Part of a small language model's weights: MLP 1024 tanh GELU, biases.
Each number is 500 + 40 x the weight over its row's rms, rounded and kept within 0 to 999. Layers, rows and columns count from 0. Numbers have three digits each. The size before them is the row's rms in percent of the matrix's.

# q: layer 10 attention query, 256x256, rms 0.0658, rows 0-52, columns 0-127
# k: layer 10 attention key, 256x256, rms 0.0652, rows 0-51, columns 0-127
q0 097:489480530474550514524536481453498491510526504420469375526498510444499457452541532516520531502506462558526538524570525549531470483471528468450476469362454482551479533462540574515463515508497519527468503509498567477521485456502475441478518568479520531549530466477542503459485478570499472523594543452454596481591439449465492393492496527463568480462512493508556486476540517497552478501499
k0 104:520436526458582523506501491466525500529513488427455464519522497426595506452544532525519547473521472515503511529556487549537501485414528498416483473403530465561505513480545550502502498490502463536479517535478540481474511475498486410518515551484517472542521446473518484494502443521549451556559502461479532429513544496448496386489536473473563482495473470537613506443563479538520510443463
q1 107:480388530542552559473584433441448495480494484487483540556465572553491500523443528486512545445487499455536456554410534522516453535529525515521490546515509529519538540461521488501479523596512531540496535481481607512532495464535576493546464482519555486504460496500532500491499543439474538551567488551485504493475435510423508462436568494391490435513511490497533423545518523446505476431502
k1 104:526452531506569570478551377446486483441514483508502493542480578543518502505476494514529481435473504503535460573484496543511526545563569534535480538590508523498541542496509482529455470555462526535482513470481565522522487483481631540555490486514533455467529511536523489428517480473498521475520464504494501519545419488441502457442536450406469444528562508491469459559463486465508498469534
q2 109:497492546524492455542476513548484518491534544574498527369555469503544486501526454497502553474483464538478554554487447513548451472542473548411545495479511523503555509591515530536477484491506477440451447458462502475473493498540547490489500464441577462516478539485493568491395476545505494494469492547536451468452486507524474449480532517477525510484512524532513494523550493526493525430495
k2 107:509506561490523468493454526552529458440561532547451559430569488467616518473505430510507538478482462506492498481495442521526481477535461544411522479485589561479555481489489488529533492505577498438510466509406493527445512486558507550565516471480525513489434461489535560527411465489450507509508538519537470464504471483498495449486486499515566473494567533526518546453528489589445536473498
q3 102:413489468493438498485469493478558493463478515520501518429469466464591557416516512452515584398434543491459583520567464500418567485512531510455458491551493591489540582518523431553477481550460522534491514442525472475489470462522484433537501490475535477569490444496506481512501441552483539451516472584488564516484508532503497495534502475499497538575460589527493542492507471536509450495497
k3 107:431451411571426466486424516441462497494521536445483532445487485496534556514496558462526582475514495471405577493475512497448473516556478526524501500524533596500484526518514436544491518538459552524442540416534503484508443458518437444483411475495523499577509441440504508517454453518491553495529408548485582531465495437497464514464485485501536529511485570547496563494494457462562472533493
q4 099:438507560518546546571509519479491462464488464453408522475523525468459510441509504524529519432502510517497468512488468532504441501526477389486543479522518416448488505510522429430510498515447544519480518470535497497532520547485497475505475533462471489522535524539472527449419500470505430427473527530523508558463518483602560582497499519494422530505437403521499515509548385535478534450546
k4 099:524544531550536516534502480531438499463471477444428525597511497486495547455546481459493465418497525533510489490512488488474475514472475472481475487495482428419550456467508416486511542470494497513469547453530507538553477556485473493471534518468462542532480580496470488475433505493488412485449477516526534497491544439523558607507522534486458521521489458497510463540574434554463561427514
q5 109:497489521512502532483529488450540535468430428521501494508537436448482464486441472503513455447500486452559546466544493507399483494484550439464579502499492504591450457560577493544422491474537482517619512425461439460480479547447513521537474512467552460477486460448494536492512472463524491451429507511536565494495501550511562557520498493430541499536584517455496491551536495439470462437543
k5 114:508500549535519541437578487453536519496395522493469581500539412445513497485461441528483522432522486420563431471486492507421454495521539459537564442472505524594497482554569487561477533416531476513553520422432452445473493501514485544545523489524557449500516501459474535467543529459483518430451443547495521452516553525460544571453493450454592488512477500460466529511514479466481459449540
q6 109:471564527559520490523465566490628492419456510525511447484427533520478492485458572485483539505592448506452522445513557468475431547445508552518559446476428520506500448425473464529464520533540506490509534490464515584482409540541452511496478536480515503442503524521512498449501476469459536492478549507541521551456524476484499472426465540571511553532489476530551488501581536500542524515512
k6 103:441579580523524526548443532547638478427463555531519419503467498477492501553512548502497570578559478479438519434440559497503486521447485577521553488429494565518462541445496448488533502461512545492541480524469494551464470480484512458490431436508507479452461478499501501465511488485480515490499526448514515522479502509549461474451474526575469559526525500473504539522521582501503554464487
q7 103:479511505481526590483482507543501454513557441476540499489570430560423532486492466579498512468517511505451559438519514505543486474467484488502474556425498543452477491456430490493469490526548517547460501511489542557485521501455476497439427491506486537516455518495431501494520357523500530511525513419501563465533452535520484532498561530498544540484521507535478541490509489481451548483520
k7 107:511473432547510534505491543526553450546537449502483498485518481538439499446469470587518504555518487512463579527520476530571507471472494455542470533438469543446493502506466467459426515558538514508435494485454530538499476456431494485505461487477521553529475486539471516481533460570485485487556518445507531465567450532543465481499557497480493563485518426536534532480535458433555493529567
q8 106:530544537419537522539497531453468527524543550463498520461449483541456570496500515518460526472511466464466466487516516518488483544518455498560492568499504460417495500532497542537436582517450557522510551478506499460528534506577459531523493449498534531526484607563433478448509539408455496549482418535555529470471472466499543573442537518557531505475410459539531458436492482479502563557479
k8 108:491513469407504490565463547508491462577560566505464466513484473532538543491526496504480531522506495484418468439476547553482475485503495490549508576480489507417529517530530492569527570518470522477511538507484557493521554493545407499526508466489546435531432570606419519436496443457470475512500459529555522504463487486541520565446512455521486570490459538580570460505509482546532532530538
q9 096:357480491426496545518460468544551473483500481517555542532522500449524494610469496512459494476534565441481513519518484474481501478542505449560552512492469456602494484447562514481485447562486498483484443410541481471472516456463541533508523542518506567556500443485548517479565482473458452533487454497449453438561478511447489518486437522498515507505452578507491451482477509488475509484465
k9 109:415506535400457583502503445540547526458482487515544549526537374484544503554506518497465508451546540435542547514562478417456516475480495516507523522473470472572475453505568446480522525519504460470482461456549463528506467502467531527474460573564474527531531464459522493471547427429513489525482472417451489481503510462368435441452484457529564541567443518459510433516509456515469469459498
q10 102:593556515515539455458519492469421480484454560491552518462516489453515472521493480511493502547550464463431505448553410460553505482529507504526563547540465511512511503529440551503447479459526531495511498542433533540447543455468457501463524416525529528483499552454540476453519551564586470550461450483459555513452534411502481418479473491486460432501510457505612522494561555558536481475457
k10 096:485555548490564548509476487474481485484528469455533541528516523516522482555476524496551521486466486484536476467516475485569474478515525501536440494528478493527546447537463501550450519546399510470486477518494503510390582500436532509493497438597455484487459501539611520496537553529483469535412455507487492477502555497488471436451502451569439431569450469442578518582507526559512509457518
q11 112:469526471510491486502567482503489517517483556482514455524411516479476450437543494532519526454545461479497499497396495518414549541524594455509502459524555441556501557592397522556503456528497450508470586501494501529552490521479533482558486491561564438565581530490465421528481512606498497435478493483495473433483438473473573484470465473485511520524486550464488503517450467430489464563540
k11 106:495502469531505435477548516512450533546444532524462494523457537462471516467460496553486494475530428548474514486400529515449508544540550516528520443515513447600485545553447572531520466559516393545493626506499530477534492474486555428563446465472533399578572521464493461527524520558504510504493502484499513473502562518513534490430455497461488515529444511518492456538427535459515482581546
q12 101:461488502591494525484504508478522466551538516524481516455495561481522493473473484548470521522486538521470444535518465469498467449536519491517541567557526455448452566448533542559446515566494517484603512537547512543488463492442475461531492492575493538433512538502481504461463568540509484502525498504501457506425509510514504468577459469518481495456469395460476513510477513410506481456524
k12 100:493522497635543522476413562521535422546518493492492556490469540517480476422472508471426515515492553536429427504522500534493478433559526560504503527568540470469457596404527504557406500526517513530530536541551472572460468506467486489549523405542456527439459503517439509466492563497473552503502550483510465475531464492494447491504479484484426443500450458489481519502490566465484516537462
q13 103:510447463492549469446545459507537524487465493521525489488415526525526580489392587514485519459493494506520545489479439526489447479451461519551472481511494542506525477535519486491544487492437525455483427509480428486453469549442426502590458491494514568540490494510504421493473472488602553507426493477536464463468523446480572553474525517497503503587508535484460504521500503565464512541452
k13 109:480464464525563458440506437514483466533478557542508544487478564485471586516370555475581491481514489504507651491441503482508394517466470433522496468515498458548503475615506507506496468521494498512472477489502442521510426483457462476531444524486518563559468543517464489518481528479546534553474463467510479483421500485530543525503534472489504543502498497468384502476488524461516464538485
q14 104:528473474519429498463497518497530496560498535459466463502541451508453498550482484434603527498492444559528476557429531504485436494516508499468395506461536556523535558547508528530463552521595506541561449488486501541510508490446507481484496483505501528516544505457516481523510460530563488461578489451415555517546461499455511388537547446477521530536526500523561529538447542509541503519563
k14 115:476464443546451469446458461451518502545490467436454463508555486499497485531454480449553520491451484586522497520452572481472449450507502543478441517474485550526548586524529548559502503565590460481483474502498526558500560444501548537513514465459472538517507472539504484541550575544502505472551479501467506433556456497468525434545555493486537511533527478522594557461494540501514485522557
q15 102:492496440415507485470526518470489528581501443534480479527459551550537477450570544522527491504505447556451444499524493499519527420522515490480465521519560558518560529518504497500466522590504521575533581505461548498465566452529505504525469455491547478484511516509574473556519447525472511512471497505450436588497511480429518464490524533382503509521478488531509448576490477531453498510509
k15 103:451494445440503500440507536486512549547538469549482445487459484553557485482571425511536532504518455458477450506517459471505552440538544496476479471519499535541540509489468488512505514508483528509483582470422526584437522529531458565590487463488563445492547483494540503540564504438535532453493515456416459494517500486486479488478490500355511460578509466564525477565480473545472455505534
q16 110:481499475463571411403538481492535591526531538474438438515481450490483581484493546461538496517521573582523473519500498483548497520509410559491503478540464454512442548496462453545517437463478555508501506454433482543435543530482519495489553459484514527543537520518525466424470537548481484571528432460516463495502466373519475520497549496468469511539452499487475532529466487493553455506479
k16 110:508523457434598434452539478478532540511518519496422442571529500482522519495536580493525446501531573591503532510495533535561476466470442597468517503517538469495465510468489527531527459483499524500453501488460446514505518503479539456471513500445532555459497514555533528417485453558510500536527470436492499516449458428540458532545543474497439503504451482433489570559502547515540495500541
q17 107:565482514483520573512486505499483484449439486507568517521498524497429569500461457505487555523510529472488505534475437516512471409505547511508515513423531586532495477484502512518543429511488532451549520419476582480421559494569506560479482498507525480494449396514515473500466521514463527507578506452457451524524514517551438496413510424455526448487471468482538523579565516466450541566449
k17 106:565518494474552511446440527525431505445466466509513504462499481493430527519524488568542528551505474507500474538490453495510437430497551542488487461505510496542528533577453556460484415504528554496580485481468528424478502515595528557463432508500522492505499438494494544503457446505483433466499452486495483553514568532577441494472486548404505496465521472460465501464494438466497523528422
q18 097:516505552454506455460517489572464494487478526575530419512508526572566544522565466477482508542518496505451558457500475531553474495539576487483586475442536502451495508518530507481540493462468499464517549456507384541477501532556483517518512526539480485480630460484501557525569483529510448460498489531558482529461502438470491473444472457483459438540521556512425537510510525484494526533434
k18 095:455492487485539495466492529540512482440471520537472459551505496576550516479549552499509522549503504481511549466479489554539534462493535509468556529465585512503492452500534525444531480491463476514518556485516394531456511526471452532506465524527394537495602455484513529490554498492497533451519528553513477563501472465484534447439426487515518447582546555416455489463558535502487489529501
q19 093:500482467457572477557428436452483455516499522459426488560554481507557531557480531526503582480491507459506520522499538486498466582435531482565473530488477514505517435521517455530548520509491457451521540498526528465466558520498530465531497548498479577610544471550494495466563475422548442416485416495472486510444586423474482434532512435464506545500475505496536510489555512497511541515532
k19 095:469457529499507461456531418501535457488495514470461487561534511467523513523487501459570505482475514499494488494504500465467512514421552455549534514538486472502483547508522464525533511520544488434531439473470489481412570500539510499601505495493525590626435505523435468512574567532510452481467471476493453482552458424492485472507492508457481562500499482500508490481523466541508501493473
q20 104:459485522519482475496503476448490561528511468552505511440441559538496521524521546507419561521515519462459514566530498532546489403533492458501412526517557497530467462497535516530460538497507546498485551529510525555448490513503518511506467458472451478480415451463456520514442466619526564484453448498505532552542499445443418513515549537437484518562477502518513515518476461527533531518469
k20 104:466528529557488450527506432517520575500468459545499552501450550507495571510550506534450514511519531481435489491579445490512516439488475486508479564540584545544438493499544563509469497503539532525511512523449512560474425480510519463469518523520419520469432448501452509432467519575491560498475506476530514545463528427375453514555572536454510473518550480515485532491476472561503521514534
q21 116:472508561545535455514533559489534501438478459525482461433512525475556482456491537459562582443413484496481552549499492569521508547500483461429472513506515486527497475481456522420537454503479428436483480514455568520508495495558488524511520492564517477584473511481541527465452472629564492520476549566441521492529498476557531394456455553475501570474484481565505432466477537468455506481400
k21 106:534575545584517478556559535448503481476451479554483499443509489509550406450460555490516559480427508504482529555525476569591500517508509451440473566481500517506469480515451519383490511509496465413450480502502534515585492495521493497536483509535541483560507564496513534502501424615550452518493518562483501460534491470490524424467461511526489506476511509530528468512483476531449543460467
q22 103:430524517479503492590503428515478450574564552518524526519465563539483416516535471544490481570499492479460523555463453527469470523503561496495522492470505573525506491535454571507528579518517441526492526576562512472487510529503475560577497470507472536499504509517417464518490496512472473528475495551442481562507502439511559454490509551532535543457517552495510489528463559552485435582494
k22 101:473491557513493444494481481556466476509531548478464483544425529471485512502433502561520556574536475543434482515431480489488462573516548556515522479455494505524492472506497582493564606494521409604517498509519537493498503557512493492534521494515481530528544508490443537538468503443475488536489513515544560568451489468460480494430500560490520555380539529539514512501464557490495499559478
q23 112:498461487503463466528545577478444557505456572543442469569520465505445535520410398491546455465541597475520503518436449509530502486500472423558549533537528558483482491535495459465482500486493478427497493518436484544450480544500545520514501499427478482454417568520465467517449427507534511520546482470492486506433517498519488516478517519544535478555560536447525521573485550579492525530496
k23 122:499491500471494530467517534485507549478495576546504484529560472529498530478482440479557485438488545386518483511498477541509528470503444493548526490529527602397511453529484476511490485447534502464516459488442487583423492512503524503486462506415486455452504575450406476516436467480550506469512511456526497503398568505482475521425498491513566437519536500402496522461515535560486541520493
q24 101:559472475531521555444513486548446522541536530486510483475466452533486534473590445486485551551517464485470569482545479468497498497514530543533430502439519499483555526518455523478546527438510469529537479470506514493525471456485532585441507552534454491514551490458529434530480441487452504589491591549554450492474497481555461495516501527460422518458439502547533407457446496482494492586566
k24 096:531533384557504603529450530519485528500462420464475489453518490560455582497539471488479530547526480475500518487488467464596587493480560564537487575444490513484464507548472540501508564489520458527521495485412511551538477445499489537457438536540510496520501468474450462479518539457418519528526500519542484444458470473543496556490538498440470486497431443537497467452479490450465505540608
q25 107:614471475491465517550547452511514502533476462466475497526508468467559552476547550480540487484478499515498460493481436589534547485470477524469440529516501519444526532530532506451496493497507533469550524557431484486513514535537501487565557478532499419501514501571495466531419451661534484476486484577439562494553501492521520461483509506490560559479505477529489518501479510506526502505467
k25 103:497465512543469474498575528460518487580489486483469541476535462434517543546494554519540537453470477509473500478460481516575533477492471470443452527481513472560469496545580500492519512528509554522547569516448502502456498512530495531539539480523532482525540576568506503565424426571516488471513496608418551464526499476539493501487508490511461544445473475529512515473458497417512518599464
q26 103:438605560525461469519519500444533540458450474549488446469526555494452494479455519469516514525498542515545457540510610564465464484471455514500457406558540519489464494502459526568430543449528431522560543476518485503526441530431535494444571449509487503480445451489523517482547552514453459470482464486535461446464525457424521538512510513474501528518450485441539546523464547567517568499446
k26 097:485539521505455459501536486426520480482484474509465499442494506560482475545446542443539444470501468495582447535424629569490498526459477518470529461526453459535453448478512496504481562550539500529535606430509521508572455495428449481444496466528509528512424457478511526441547523532457483483515461447530584489581479523453494533485480493503515494517433504457546480560451532565559524494447
q27 094:517517446466532492502517515499554525446448446564551569469466467498456535458496469460515487528514534528483537481496514496523417562526425517449479490460462498510581526498477569520535578432483507460452558560459512521453490439501522494435442576475514471484535507446552492486498563513475614493527505527416477537487507568475516526454453512551577505456551535489496536501452447517465457566482
k27 111:538524498443471462437531474525541580438447456531542480463517528554479447524557468444566476501443575491541547483570447441564515450477444525388447479518475530471569532520466564489517568468513523430472504550507449585440501510511558467440505567480521523417551530454502474519535559474466489508476519505480443492441516544529467534479431466505507527572565519472510536495505465579446491502504
q28 113:575487474490454464483511514555496515511592461479592520469425536477471512451544487472457548582513512531538524491560542462522581470510440459481497533524506392501538552504507492615569499472471501480519488480518559484492573489502598481461575515528518512440491471507488497516468490447539476466529446512482524488596446515540504443607489509532473514514564510448517470547483436461491476493550
k28 104:519501480520439513496495482554497525507552457446533505525434569466480526463562584478447570533514454536567456517540530476523580481521449491510488521463477461514545509483485535554579483447511497461466483541514552510540543451537573454507575605521539523494479506493490454515453481432495469423537485554428508494546468479464551451567465523530469464542483475418513484481505414491513505489558
q29 108:552439434542474562509502479511478426533429517500483527516584585557473454517507475540528501530518460565470517495503562531518515560515469462525488541514506547482496460524567522497493519503505468480471518488500567485543550535542552464592581481478511515489525533532590489544402542464468482532414447494493492496548489498476453518443545515538538523511486471523471481455510575469419438529502
k29 100:536430415549420572550517485536492413518481515501512524527561519557507402504509448549502507569464444511516519542535499486491512521489475491478479539525517509476514468558566566463502522492466448472456516501520576463534540579514527479585541556434474496520501518475481447560420461466510427560523442496509527518482511480511453537458558538498564492513505472433474513426509495473468431530511
q30 106:429443533545512490459490561540481545556457453515485493525561449505550484501497516521451401540434533473492508513497480518457483490453530454510503550471589470457449435541493523474460500498481479490473492405517597450523520472496475521531522536442487494519474533532466518478476583450491479517493472500503485532479548540478481521511552517502487431476540495541433495463510463426481453537485
k30 106:493449558471544482495490464489460497534479454561486500554564487497522510520499460484506455512402518394526471533493487486500485450428510440495486478462570468461468472492528521486479525490456509501487517434474573462545521453482449511517511550461533521506462513588435563502471574449428484583475467495499510473406510574462421516506516444492551450482479482537418503454481534456429487500545
q31 116:484476548433395476476426481453579537493605546500467512542539552492484532460523500528517551531525531441493563513447475538547522493487468458427486490522460459525508541552512391502472482499461518462511481426537502427468437496534525495533547493522501478531552460486510515556542410608502527473533477523427480452493537487558500487507474516463464464512438544545511543501575489560461545481467
k31 113:474529499459445489470422482466559464531561512501472434521526532537525506494490519476562500578514525557467571551450505521583478514550479410473522455468414454535443486552553402489514482526485480483470519451517536440487481452478481470467542462507530486518560469499543526552469483565551498479542477598458520469494506470577485533541499492451431469461442509598505545514492502549469533467497
q32 102:504494468468499496519446575530488448436507507482489502591469491497461458539482501477464451542559465528552433533493545414480459501528542541520438388545462472406471522507477523543563489507537441514473491515469518498460583473547512472470480523450545504499519527505544488488530434471526487590576470414474421460472504500543497486511463443489459525488463518479564463535488524537486483547472
k32 099:523517413495499549503431525519510496480515501503491548557471489498470450471463442485470439503527482539537419522500528477454459539510561534495434504542441504430433538575427532541510485498512482493519477483448534477470543481536452502497476535493576486468506465519542497518527401441571495540550519397523479472520522503568473494458456500482494588508492516467518493491476508594507486531454
q33 115:412515541489615549513523493513506443531529585396448550501500539493473553523468523491489501452509455478556452487438545519440459530534500497537485439527564475538477475414488519487517447448531512548475521417540494551468504502466481490476507490482512514463491463515485483449488597573485501472542520449529607443490544549403467488502574441472501491504479505530572418521500489512462493427532
k33 109:442513532506551527512477402502496481510570505400458561483514577496463498516461572461462443481561481520554437506467511546503474514529515501559494486550526445520415504421520528489496459502496558538435558426504416539511538526461455533503537459467510515492453477544509488464436614533539515486591515411460542469471481477446469524538564442497436460456502525506569475532468522462495471493518
q34 098:563490501454532508441475424469416522490493511533518532488520468530504495505548559552518539579515529402504501541538533503522516539484465529517505443458466503482453334526427478481509429524493460485490467488561456387524538446450539514466501507492521491494464476451489492445450497484490442496455475515531524595474524380544479530544508507517470535555521552474441487430475448501461538535519
k34 095:477485507491520493459514473550479590515490452547558527487509476524476538459529485488489515533519565409537496450548470520535533536462477458539490487409537475535512384528456454474572474521477449430508481454544523405514480480475461523509523567459577508508474464473479549503517510475478529476480529494520502558467525446551518551448475574531478542565535479494522530431494471459470575540522
q35 100:412472428527484548474429543507548512450492514504476578529451525534503482501494525534494489484579476546440510538508452510502510555613473450489531496424445448536465449498482528461469535458544502447463538545451451550505496501485423525478524531460473504522514478462519475560490516478576509526447583518522514507514513526569461534485514485490513493482615446559516562539464520447521466513395
k35 107:460552472449413559464458535504567508475518536491454499543491498530485469479553496533559525451481506494436530492494532450514469460596528529475535486472485500485528525524465537468464556463560496418486498476440460538477481509546465531506501518490527460512525463463501468577518452497500494434421581476554567541527538491522436543441502494522552510569562474508554511483449532477537456519387
q36 106:551519432491525478467518585469494530523512496502506499464475513543493544366441526507478511520498499523471530490435557509501486506447492529524553521451542503502508492428511484538565476439518507538530528464442477508533496563546444533536468504553446484536413509529480482531519532527463512559476503509550575434486529484573540500450556488558480480466483522568538479539506529494511502579499
k36 097:576527484522510465506464563514461604510466464535510464472509517521471491451470534527508522475541496504500510502464497510542499474468510520505484453507538477481498491398484487572480484433522550511528449430452495501501489564568397529532473491529488379458479511486473480489523543556453442542516495532532538447459537525540500461505524494546515481464459496554457484507492555537502554572509
q37 100:444519582521456542481523481522516493475456525459496486515439492454528507502549487524426471478509499456458516511593473504469561475535509484478538528486468435556494556449494524460560510525508540525484493520521474512457443486513536516529443453529521469588511470429486451548500546544527566476473482526475473526416460460466498501551473471512481545469501545479512501470506490484592530482521
k37 097:437524541524534496519479431532489544518471552509473478461424526423559488518487468562440494460504511518469540566528490494527558459553499478513493589520512431537552569501448518523525563503473514476519503562561473464439519456523576479496432505511500483539412437473501497541512500520537475484434517643513460536462490451479454483558437447517496511536493524524499504510458508536576497531516
q38 108:459502485467496501475475452454432503512461515500524525454513464457517445560496480486493457529493483450548466439504470478537566465582464451530476492493491489424517513529467491446474519530518518431487492483582539528536428442451522479523530429505425486487606508463481578470556446531477489474507592488503563552578496527568452510509503496543474452470600540425526523487530479447545467440491
k38 103:435509506505543498463444557451399474496419477470455497495503537496506533574464525487569507514515457485573508419406524492490554501512480453562561488509468475433469534470506515505447506563507523532466500490578515476546502424482517514483475427501458544508571515459510527494549501567490548535492543519543542547608539462549486440456514521528526496446557504429514514508466454419525507468500
q39 109:532458531532503423496525545498567482574504507512479526525501544540565506478509507499514518568483499513521472497532567532491496481480520515461642507485483453523522464406436494444490500444459470512496519530517520467529539481490494472471529414503516504415564456443503562547548540402462565442545538523470527540457489505527567491481511549488504426473520570509521546473549608430500479436501
k39 104:493488493515492406573466542463498465602488499540457497495486561545511500479505458502557506595466511591545514439548478485519543460529471482433595527494502477500468456467487489493501492492534491549439596548512535493546510499478441492483516480438512562445528474424506474481526553485458485475490553542453526587498459485532490427505492464477517430463510511554477517541527569471511425528507
q40 094:525409512494466621532532498448446501517460542496483451498553491485421516559486516545539475478506511521489425419509526494473508577531554505433499488479509473531530519424534485558458481526474496507523498488479531509571513519463586551549461542536464522479453451512483502443540484444515518513471479460493438485534469485459523511504514494510445480480510481518450592542521545538413484500497
k40 094:557404479519407545513518500516425495456393579475483462506475506528440460560501552516519484449493428512570421524428474489477498534532527501458475489478438493475546491460569443472448507551473484497556436489488471477551531517499594530511441519502465503503491492534549443420517455483531516513499462502497445493477446474510523543498497500526530476428469445526456528575544513517505504541543
q41 108:513470563521521428532494429555488472476505407503494471548498454563508523462540499492496476520505548574469548517554533489487572481534550517419422484454445494506484467466486543468491482465495522528432475583577510520468408437501483492565515498457505497404451498558549514425445483488461468540478510513497505553558480544575459493519461523478474421528493454466495501500457417451525533417584
k41 107:484488530513461388521511451540513482475516474544473521545525504549528527473515538479510510524493529622471509531513609487491541523526543539435471508482432462467517501485563485427472477482484540546487474549559473541466433442483447500525558454487516538385482473564563507406416567467431489532461492542537495532581469512558449448531484473431441452503503445476534509538502419433549524416586
q42 103:486464461490512533504476503492528510489482476464502472447500506424429493520457514524494549509585511505525473481512500545513471493569491469475472504550435520479464514504483529503441504522469504432559567417456513517497533408565578476454523459536577452457500457426461547489521527534523535557457526496504550452514473472533560477492536468499471424432626484503497522505548518473540512513471
k42 104:490448455562511491481479560467535449476531458495465530451457472505443483535455511547480558517556481486584456460463563501470440541559493489496487487532462502546408486511459498499470527540517522488482576453448556501467532455475470475467529464550544470490486476452520534481458527510565520562477530504473559393502501442627572489502578462530466496433550537534517481559540529476579525566519
q43 112:474559527514471483521546543465495468512433462411493473473550489430498527466444492554501535477451478519480531553528515551537493457429530494529547478553570414511515488411560514487534553441545482507540548528538497477481502477574487487445425498474527487534494475497534438561448576544469502507424480553525528462489535461516486505485464463571559458496507480511525497501528569505490562551509
k43 111:456510498527482535584528538505505473450441495429478463478545459455428481426477519518512486560440463574473561538544514509485474460502485430552538492490612435532461501461502470483542539480536498538508548521538532444511531462526445513461443522485511546578491507468537410550432553570445463550472498531505513441540528439502489521547464505559549493502535494545523537430482486468498522547504
q44 107:487511560465535447522475419530582488558528548512516546454503581471536511503472469484507526479499482477546557475468553409520535542517542549538467522557480489521445426497465497460469447505522538448421515472451517543496491408517499467466504504469473516522436515454498520477468536534454489524525519424529572474444515528486460508520545519481469452491498544582595485507463481530468490494523
k44 101:482543493485488481527462406553584505525503519516494562478517488473599492484479512492493581476482453429545542473444495437552535459503514569498476492482544476523467393536513451419525460467529508499418542491482499500492560461522541500427524476419430520500501520491523476459482459547443494520491477505486562470442634569448467499508518506499547497541484553564595475473486486551472551468517
q45 107:486431482502499509532503470580453533475459497558436464493438461462544501468493522531507503500543496556445425524541484498451479511597534489436546505454552467553497494513450567434488454474461435431501455474483481476484471504538525552482511546544551540443516479520504462559526502536612541451502469574436529511522434474462486442447499505521510531494553518465575460470540508537512538476546
k45 111:457443437540471511525452519501518533519494524545486447435439505461549509501461508494484527508561483534522511483472512442388468559550555478471583496476544497585471500512467546465488472535509465498502485462500511487504495474551538520488538528503508542417550495521510499552457522562603534465499466542423589527573445426494506500489508518553534547439474536496580490472497432484541519525524
q46 102:526516515409521476521550503507570515449513493488478601484461520537464468436488482473491463488440474517478493548448466457519476538536489461493518465526504583522542523508480530508525461483537516497470439487495444515507472471514507505413484451463580510498479436548555495575502447524536584506432446515514424492462493546509549538499505439473493563510494475485513490599431581518516490502549
k46 097:494509522471516522502475538513516562411511466498507608466433539535455521526454477444531455477475414484503487506420534479520462569519456468468467441580487547495503516495434547479467497532528516517501394464494470496510494475438515499442545470507489470490489527548526478564511465568581564475425508517526465457589498527506507552519585459492475542531456444459479493634525489495543504513511
q47 099:477465395474507518449498500580488520543452527491494520523466506511537512490498578469508534516480446495581533505555538466542540512527514445543496493550450495505471513490498455449424500412515521488513431443462472477528552477589420521488517557504487515491423494449515542486518559549532555469494476469508490447472472497461461539534574591428447400481472480466476482548545524499462510511520
k47 097:552448401563487523494546486534466513591476573470498553469535455502560490501490520486459517564456499476529581504588516501528521539493518484524429488554499529458461492562517433437482530416496549440547443475494489464546488498544531452537522560491525518513455461438528548566531458538549504509459447498513557509505534519477455548540512603470475500491475480463466443498497473560481494494504
q48 099:551518495464522528496498559394461498469446489555464437519532462520496480504508437473519484426466543484527510513508487497467481539441492498497540430471521498480502524433450488485466502516510563492470594526503471431512509507504486524461528503541508472503571483411554539508498478472450538487485542565537552528443510511495528521489554574577546473560540524547462564465523473532579485406480
k48 098:529534469531476499485456528436513479448514509600510502478562473481543460545556477492523472478502536474596459471466527484437540488451550471496511475459477483469520502467510487436493505542446524497505538543519431446492532553519489487487483534512518367488531483402480486464503446519494563452491546542482570468448473490499497503541517496541526471545469470528503628447459483526566499436506
q49 106:411529471453486524500527558516454512519551490538535490563520511502490514470614425500485440533505554433554479475495502507554493524448482505479388495438422447474537506462530453462457484532502575543451512531517475510487504525479501445461498507494500502541435531520481525446544502396429492540463452492511477556431504523469554533475546563458503465549447455505535473493499513498530487488577
k49 105:476526469441390536556495491515459519525575500523568529542518537541508496498570474512502459535609548406553527491514497498529495511456477483505429421472434439519499466505505457487461483497494603526511537517452485423531503528507542468535536546498512542493455532507504484503500460401435424585503473521484493573473506553489570557515446546498507457549438505518529503487429453455501437513540
q50 105:513488540504535531470501540562498544461452515516470559503479554545526481515438518487529493394463464525474483516450564570505509553470543505543534557497537476519476517439492445594443443458462505498425517506469439403534514484432546467488479560505434517502564480516428456414496562509478471543515424477511493408465486492545482435459457524511484472530480494573495539578525536471433519586547
k50 102:475526555499520489485543493507450503506475561535466509499450529587506481487459499468493540423463526537499514485437559512574513535498508468576527509492491419535449507451538475580482441486500502482475500455507511446491483504437503462526489522481430502497506486545484450457492512522545469560485454501548500485510440531585536458526458495534467554493478517574411527574517522436490447587497
q51 103:428480477444455518485541512479524459498529505461432524547545488503448511503561477529457516550475573484520426498518483495499440451493562502528522512469503450472503505499517446568480494477537513487497585438458543508468565512449473524475528518532498525584501451459514585496529505493465494473463500485530456501500510392526445438443470502468515523480546554520538483539531574487523503429475
k51 104:451529543483499546468522481527504515438520535477444491503595488521509477503554486525468474518462450454508494540584429501446504470475559487540496576546515447508472504518519512601529483486512496536481515457433507513507558498461507527450478551489508539499570475497510437475567483460486465527494497451455473551472469481504460474541456497473598464472518532472544524513465588493520485393416
q52 102:454601435546476504473405511489463539470472437495494537480512481558526504504478544511507517475496501523469556436480575522474521491538444512464513461520535585535527549484489502519507482515567543506536499491586471485571406431462460444516511554488490539420500441531520491556552551471499463450475528540544522428546475608472470479486510514529466507530449487507517566499570488531484492440526